config.toml
norm_place = "pre"
norm_eps = 1e-05
qk_norm = true
attn_scale = 0.186
init_out_by_depth = true
doc_mask = true
Each number is 200 + 30 x the weight over its row's rms, rounded and kept within 0 to 999. Layers, rows and columns count from 0. The size before them is the row's rms in percent of the matrix's.

# down: layer 8 MLP down (transposed), 768x192, rms 0.1, rows 237-268, columns 144-191
# up: layer 8 MLP up, 768x192, rms 0.188, rows 238-269, columns 144-191
down237,100,172,213,225,252,190,191,245,185,183,184,177,169,179,245,225,196,240,188,194,231,219,172,247,216,194,189,222,207,185,200,258,186,183,217,190,198,195,170,186,148,177,225,209,157,220,127,223,246
up238,089,211,137,242,195,205,181,207,169,163,233,217,198,229,208,198,149,143,139,164,228,207,188,174,246,167,243,190,223,233,190,186,123,186,178,191,213,150,210,188,147,190,222,149,245,194,190,234,248
down238,099,185,195,224,244,170,195,264,194,193,222,182,190,218,210,239,206,196,208,221,209,190,274,207,198,142,212,186,124,258,184,183,177,237,229,204,216,152,218,249,172,229,220,214,189,185,253,209,233
up239,097,192,252,188,194,208,183,199,216,222,179,192,191,216,214,185,215,231,203,191,249,195,190,163,233,174,225,195,169,197,186,169,231,153,206,198,131,166,177,182,173,212,193,173,157,191,211,282,274
down239,095,249,179,225,207,202,167,231,183,188,260,244,197,175,265,188,198,185,140,150,246,151,167,143,118,213,206,215,195,192,223,153,169,194,228,243,201,220,193,187,265,118,254,216,169,234,193,223,222
up240,107,213,228,194,179,224,195,230,215,182,236,262,179,233,239,193,278,199,209,155,195,216,213,208,200,205,242,222,260,258,152,235,207,250,153,197,198,201,171,222,228,155,173,236,233,218,244,161,226
down240,100,210,247,187,222,180,209,195,236,169,187,205,186,212,209,177,127,184,200,198,204,215,218,155,231,219,198,223,195,206,208,221,182,192,187,202,218,165,241,168,169,186,188,187,207,195,219,159,218
up241,106,199,194,158,179,195,221,286,170,163,179,217,187,231,235,179,182,184,234,178,232,199,175,239,193,167,204,219,201,223,217,203,217,148,259,203,194,286,196,219,203,189,178,199,223,195,207,224,210
down241,105,162,181,196,233,203,177,195,224,202,169,194,219,195,230,196,234,203,249,179,152,230,232,208,241,189,247,168,209,216,205,153,228,183,162,124,182,182,189,229,251,173,231,245,157,171,180,245,209
up242,094,181,185,209,131,208,217,170,263,184,177,189,175,175,156,194,170,232,207,174,207,206,245,225,216,171,216,233,221,231,165,193,221,187,167,237,182,182,216,204,190,224,200,95,185,209,227,112,236
down242,093,237,213,202,235,227,160,198,144,242,243,170,108,217,181,120,219,211,177,175,183,206,160,133,237,164,206,207,148,185,210,169,208,230,210,272,190,260,171,202,225,166,148,176,171,167,272,143,198
up243,095,223,176,168,213,222,229,184,240,212,184,178,175,172,163,171,215,208,169,203,241,177,195,139,172,229,217,174,233,155,195,185,234,178,221,195,200,230,148,182,224,179,187,186,191,225,193,202,192
down243,107,267,202,180,177,189,234,228,163,242,166,185,205,198,182,130,178,141,183,179,210,189,174,192,184,223,226,195,282,178,148,205,231,198,211,230,181,212,222,222,230,166,180,179,184,218,183,184,213
up244,103,154,200,162,139,211,151,221,191,172,166,184,232,176,190,232,167,188,217,201,166,134,158,196,202,184,233,250,205,179,178,202,226,217,194,179,259,220,252,166,229,259,216,208,175,248,197,227,171
down244,104,182,224,165,195,258,179,226,225,205,269,226,244,274,210,216,203,160,203,233,199,135,262,220,193,191,214,182,193,207,176,172,219,211,175,208,211,196,210,213,193,199,221,213,220,212,208,203,172
up245,024,253,196,228,162,200,177,247,176,155,158,170,207,253,190,235,237,193,206,165,241,195,248,144,211,184,224,261,211,224,239,173,229,223,225,227,155,166,184,189,176,177,194,204,200,213,207,152,196
down245,030,184,192,212,160,200,195,217,143,221,226,236,205,186,140,233,172,248,224,170,154,261,235,219,188,214,201,143,239,161,167,193,190,249,218,230,168,160,175,179,219,232,130,191,139,202,226,267,209
up246,098,196,198,238,256,233,225,209,232,195,197,245,189,253,209,236,199,215,200,198,241,188,144,149,184,263,254,217,205,243,170,175,252,244,197,205,199,204,209,229,184,182,195,224,182,194,163,163,180
down246,103,247,196,191,186,193,231,233,203,185,215,245,177,214,207,154,252,152,261,199,148,154,176,208,242,249,167,200,195,223,202,194,214,177,218,242,190,183,183,198,255,231,225,207,208,234,218,200,209
up247,103,204,163,207,259,225,231,188,203,161,221,191,209,200,243,245,234,250,183,222,175,183,201,214,183,250,219,192,220,181,197,225,200,250,207,135,189,190,211,182,230,180,153,238,221,185,201,197,209
down247,085,213,201,182,184,220,150,197,198,184,235,197,192,224,161,178,175,172,178,207,253,229,235,171,211,141,172,196,238,188,208,182,267,221,231,197,194,242,169,193,189,201,229,190,228,201,134,225,178
up248,098,216,194,166,185,193,213,195,151,171,226,224,145,176,166,225,173,182,192,229,190,221,221,164,176,173,158,200,234,188,222,225,230,278,139,197,209,230,171,238,200,209,130,200,253,176,180,203,205
down248,099,154,237,224,182,178,187,235,197,223,183,269,190,210,205,196,208,177,180,180,245,229,261,224,190,163,246,197,201,172,206,215,205,195,189,143,227,210,184,230,252,247,171,135,126,194,118,194,181
up249,103,228,179,205,179,200,206,200,173,225,235,211,157,157,241,198,141,224,221,256,212,235,213,233,169,198,250,135,190,208,214,225,195,214,185,235,184,205,191,265,211,143,181,143,187,199,193,201,152
down249,095,196,233,215,209,200,169,241,163,238,152,168,214,184,190,169,165,163,140,211,193,196,214,235,228,159,259,202,189,183,214,194,210,192,196,194,199,132,185,226,186,237,214,217,210,158,178,183,178
up250,104,148,160,177,198,225,217,170,208,218,171,223,216,193,179,204,216,193,212,159,223,182,256,191,206,220,177,262,203,201,199,243,231,196,215,179,230,178,203,203,247,187,206,227,183,233,235,196,203
down250,094,180,198,210,213,170,121,243,217,234,222,220,226,167,241,168,249,266,160,176,195,182,221,215,206,198,192,206,177,202,200,199,207,187,286,228,228,201,177,256,177,178,214,210,146,224,159,183,225
up251,103,194,165,257,188,243,213,192,188,234,211,151,186,260,171,190,186,168,219,260,175,143,212,219,202,197,282,193,249,240,230,218,203,260,222,174,209,167,182,194,178,197,191,178,195,180,207,153,239
down251,093,188,193,178,125,164,198,209,239,215,258,186,156,281,205,183,229,210,191,248,171,185,213,184,220,196,241,203,190,267,213,208,271,166,203,179,220,145,175,164,171,170,210,205,181,154,192,191,229
up252,101,238,212,204,175,157,195,279,197,205,129,186,201,252,239,179,180,186,196,243,166,218,191,192,188,235,207,268,174,179,222,194,209,186,224,221,156,231,208,253,206,183,137,236,220,230,240,187,229
down252,096,210,260,185,202,194,165,242,230,154,228,162,201,188,209,235,197,169,242,198,144,224,218,212,178,166,194,204,187,157,193,182,195,168,187,217,174,225,165,213,194,238,167,171,232,236,197,210,207
up253,093,261,225,166,164,225,200,175,189,220,203,187,213,200,223,199,235,224,174,228,161,195,159,176,171,192,205,172,204,184,182,217,253,254,313,194,186,280,175,213,234,170,199,190,232,255,201,193,208
down253,098,262,223,218,125,205,217,172,170,236,212,182,189,129,210,174,214,268,176,229,185,141,187,243,213,227,218,176,168,216,156,162,224,227,252,152,214,227,234,164,192,145,253,146,233,225,238,241,168
up254,101,174,168,211,240,176,236,202,210,212,191,222,253,158,196,203,165,183,190,253,188,244,191,189,195,207,219,173,238,212,217,215,161,235,159,203,242,219,215,264,190,198,199,202,197,179,201,178,200
down254,093,200,178,187,210,197,206,237,152,178,223,159,198,216,242,168,143,182,199,150,201,186,171,195,253,239,236,182,187,120,141,214,162,173,227,185,209,220,256,208,161,201,241,199,216,141,259,187,213
up255,095,209,210,219,189,183,159,229,199,183,234,248,194,201,188,199,173,252,203,207,128,238,198,183,266,192,203,174,217,216,196,190,201,199,217,238,228,190,171,211,196,220,167,211,173,161,241,184,217
down255,098,224,185,196,211,216,172,203,217,214,244,241,219,201,215,166,225,238,214,187,215,238,213,166,202,194,193,251,146,148,179,185,198,215,230,182,199,184,199,189,213,229,184,213,213,164,194,171,203
up256,098,201,208,214,196,240,259,210,253,217,199,190,173,166,211,250,195,267,169,233,207,198,240,176,239,194,179,223,207,224,221,231,253,190,148,168,246,186,165,184,202,193,254,149,171,196,166,154,187
down256,103,155,156,210,241,146,237,237,211,167,218,225,233,184,224,159,213,179,202,217,171,237,104,195,181,204,199,202,167,192,217,205,200,158,240,202,181,199,189,166,184,191,175,220,147,182,246,189,191
up257,098,204,198,245,180,231,185,254,192,176,206,193,176,159,162,256,258,198,225,170,177,161,215,205,176,229,164,245,151,216,172,183,195,256,106,211,225,228,162,234,245,166,175,205,207,214,214,142,217
down257,088,234,248,173,230,217,233,223,248,168,187,202,196,237,193,255,249,203,184,204,241,215,163,228,215,128,169,174,204,206,224,211,191,201,231,147,272,215,194,202,207,228,224,221,168,173,241,221,210
up258,089,236,158,234,185,188,221,214,220,201,201,204,246,189,169,223,226,196,210,212,185,203,244,168,189,230,229,149,158,199,172,198,260,223,221,207,265,172,214,191,191,154,210,147,227,202,211,191,223
down258,095,235,207,237,207,190,202,144,208,247,211,225,233,202,217,205,184,179,220,232,176,153,162,215,157,252,176,245,220,171,166,193,186,215,217,207,207,195,193,192,207,240,211,239,207,249,213,181,223
up259,100,197,175,176,191,223,211,236,255,214,178,195,212,253,173,182,192,166,215,199,187,186,230,195,197,210,197,179,217,182,224,199,191,208,144,198,168,231,209,214,189,212,197,142,161,235,225,149,163
down259,103,295,238,198,181,142,249,191,214,184,171,195,232,193,199,195,218,175,190,225,206,167,174,196,175,159,196,191,214,181,211,226,170,189,201,188,183,228,181,248,205,240,185,155,214,221,220,188,194
up260,112,214,128,271,199,237,192,249,208,168,215,170,221,144,148,188,191,203,204,213,198,221,213,209,140,172,177,209,219,162,207,221,170,192,174,197,216,196,193,193,225,250,173,168,205,253,175,228,216
down260,109,220,177,212,142,290,219,210,220,218,196,188,270,176,153,146,210,202,235,179,210,212,202,203,202,157,136,206,228,174,179,231,152,216,230,239,229,167,154,152,204,210,165,179,164,279,145,211,220
up261,108,177,149,210,239,187,234,225,221,174,201,167,195,231,240,180,178,202,226,188,189,209,242,196,192,199,210,222,178,207,249,190,197,213,200,183,222,173,203,266,216,188,183,233,180,141,222,181,202
down261,092,237,203,226,275,170,154,156,222,221,250,180,200,220,232,247,226,221,229,210,181,245,220,195,205,184,162,192,174,213,190,218,184,159,244,210,212,207,196,223,161,251,199,201,165,151,197,214,214
up262,109,188,204,168,196,166,212,232,249,178,245,187,215,226,141,211,141,181,220,185,180,234,210,191,178,206,234,211,219,169,168,164,210,233,227,177,188,184,221,140,237,142,244,146,219,186,183,182,180
down262,120,181,247,177,203,176,228,191,251,216,201,212,223,211,204,206,152,216,203,172,194,239,177,179,186,157,207,167,171,153,162,162,280,219,208,216,197,208,281,171,189,177,268,196,193,196,191,186,199
up263,105,213,182,214,163,173,208,167,236,109,192,177,192,215,206,237,207,164,252,187,238,157,184,248,193,179,184,232,162,194,155,150,227,224,248,199,200,245,218,233,196,229,183,175,175,148,203,213,196
down263,101,229,251,222,225,203,184,244,226,200,158,173,202,179,201,171,241,254,181,236,220,188,216,221,178,175,241,242,204,192,204,210,163,208,208,142,217,229,228,296,161,267,189,141,195,166,185,177,165
up264,098,224,216,231,255,202,176,182,236,211,176,257,238,182,223,173,256,97,160,243,200,181,148,221,177,219,194,176,231,226,229,238,193,198,193,216,192,205,216,283,204,240,194,168,199,155,205,177,224
down264,095,161,212,180,172,205,180,249,223,265,195,193,172,170,232,202,238,209,174,236,242,232,169,205,162,194,154,200,215,201,200,249,191,204,243,190,205,148,158,238,164,275,203,163,245,191,187,186,180
up265,093,152,184,171,236,172,188,221,217,216,198,227,228,228,172,181,185,182,145,201,229,237,149,237,225,175,216,183,187,206,176,233,125,167,188,224,217,192,187,196,195,201,225,167,191,246,205,205,216
down265,099,122,173,174,223,175,189,216,171,226,248,221,237,203,207,146,202,250,205,189,210,245,183,168,212,171,218,194,203,165,212,224,154,165,158,201,185,199,228,209,181,172,215,230,217,194,142,173,148
up266,097,208,262,236,154,185,183,225,216,239,249,179,224,212,214,212,215,172,192,185,133,195,245,209,190,180,263,176,267,166,254,207,206,193,187,197,135,234,168,193,167,197,237,183,186,154,254,163,225
down266,096,181,214,261,220,231,286,172,186,215,221,199,152,215,224,248,206,187,224,209,179,214,154,153,180,216,162,222,155,219,240,234,178,141,194,200,223,222,167,253,227,179,252,280,234,264,213,225,195
up267,098,196,242,163,184,196,212,249,236,213,208,171,215,184,203,222,241,186,273,198,198,195,163,176,233,165,175,222,250,167,207,147,200,190,196,183,157,174,216,240,214,177,198,223,167,187,180,176,180
down267,100,238,189,228,213,205,239,188,235,174,203,210,199,184,175,220,227,197,199,199,203,180,231,193,164,199,178,193,161,233,187,247,206,200,205,192,201,177,309,202,198,158,171,261,171,181,225,154,172
up268,106,235,181,205,217,185,183,231,220,184,201,169,198,233,255,174,210,215,180,218,238,237,169,244,195,218,200,239,165,205,205,236,235,223,218,190,241,231,196,215,204,143,175,177,247,249,245,136,234
down268,098,170,252,148,177,175,205,204,234,189,212,169,207,191,235,172,216,264,164,200,210,238,252,182,198,232,203,222,175,207,202,211,219,142,221,218,183,239,201,239,202,176,208,212,201,188,210,179,210
up269,085,221,258,201,230,228,212,232,246,186,138,199,207,163,198,243,220,206,189,199,204,235,150,244,177,237,144,178,229,207,176,212,229,170,198,190,190,164,151,232,213,183,261,171,182,222,258,176,197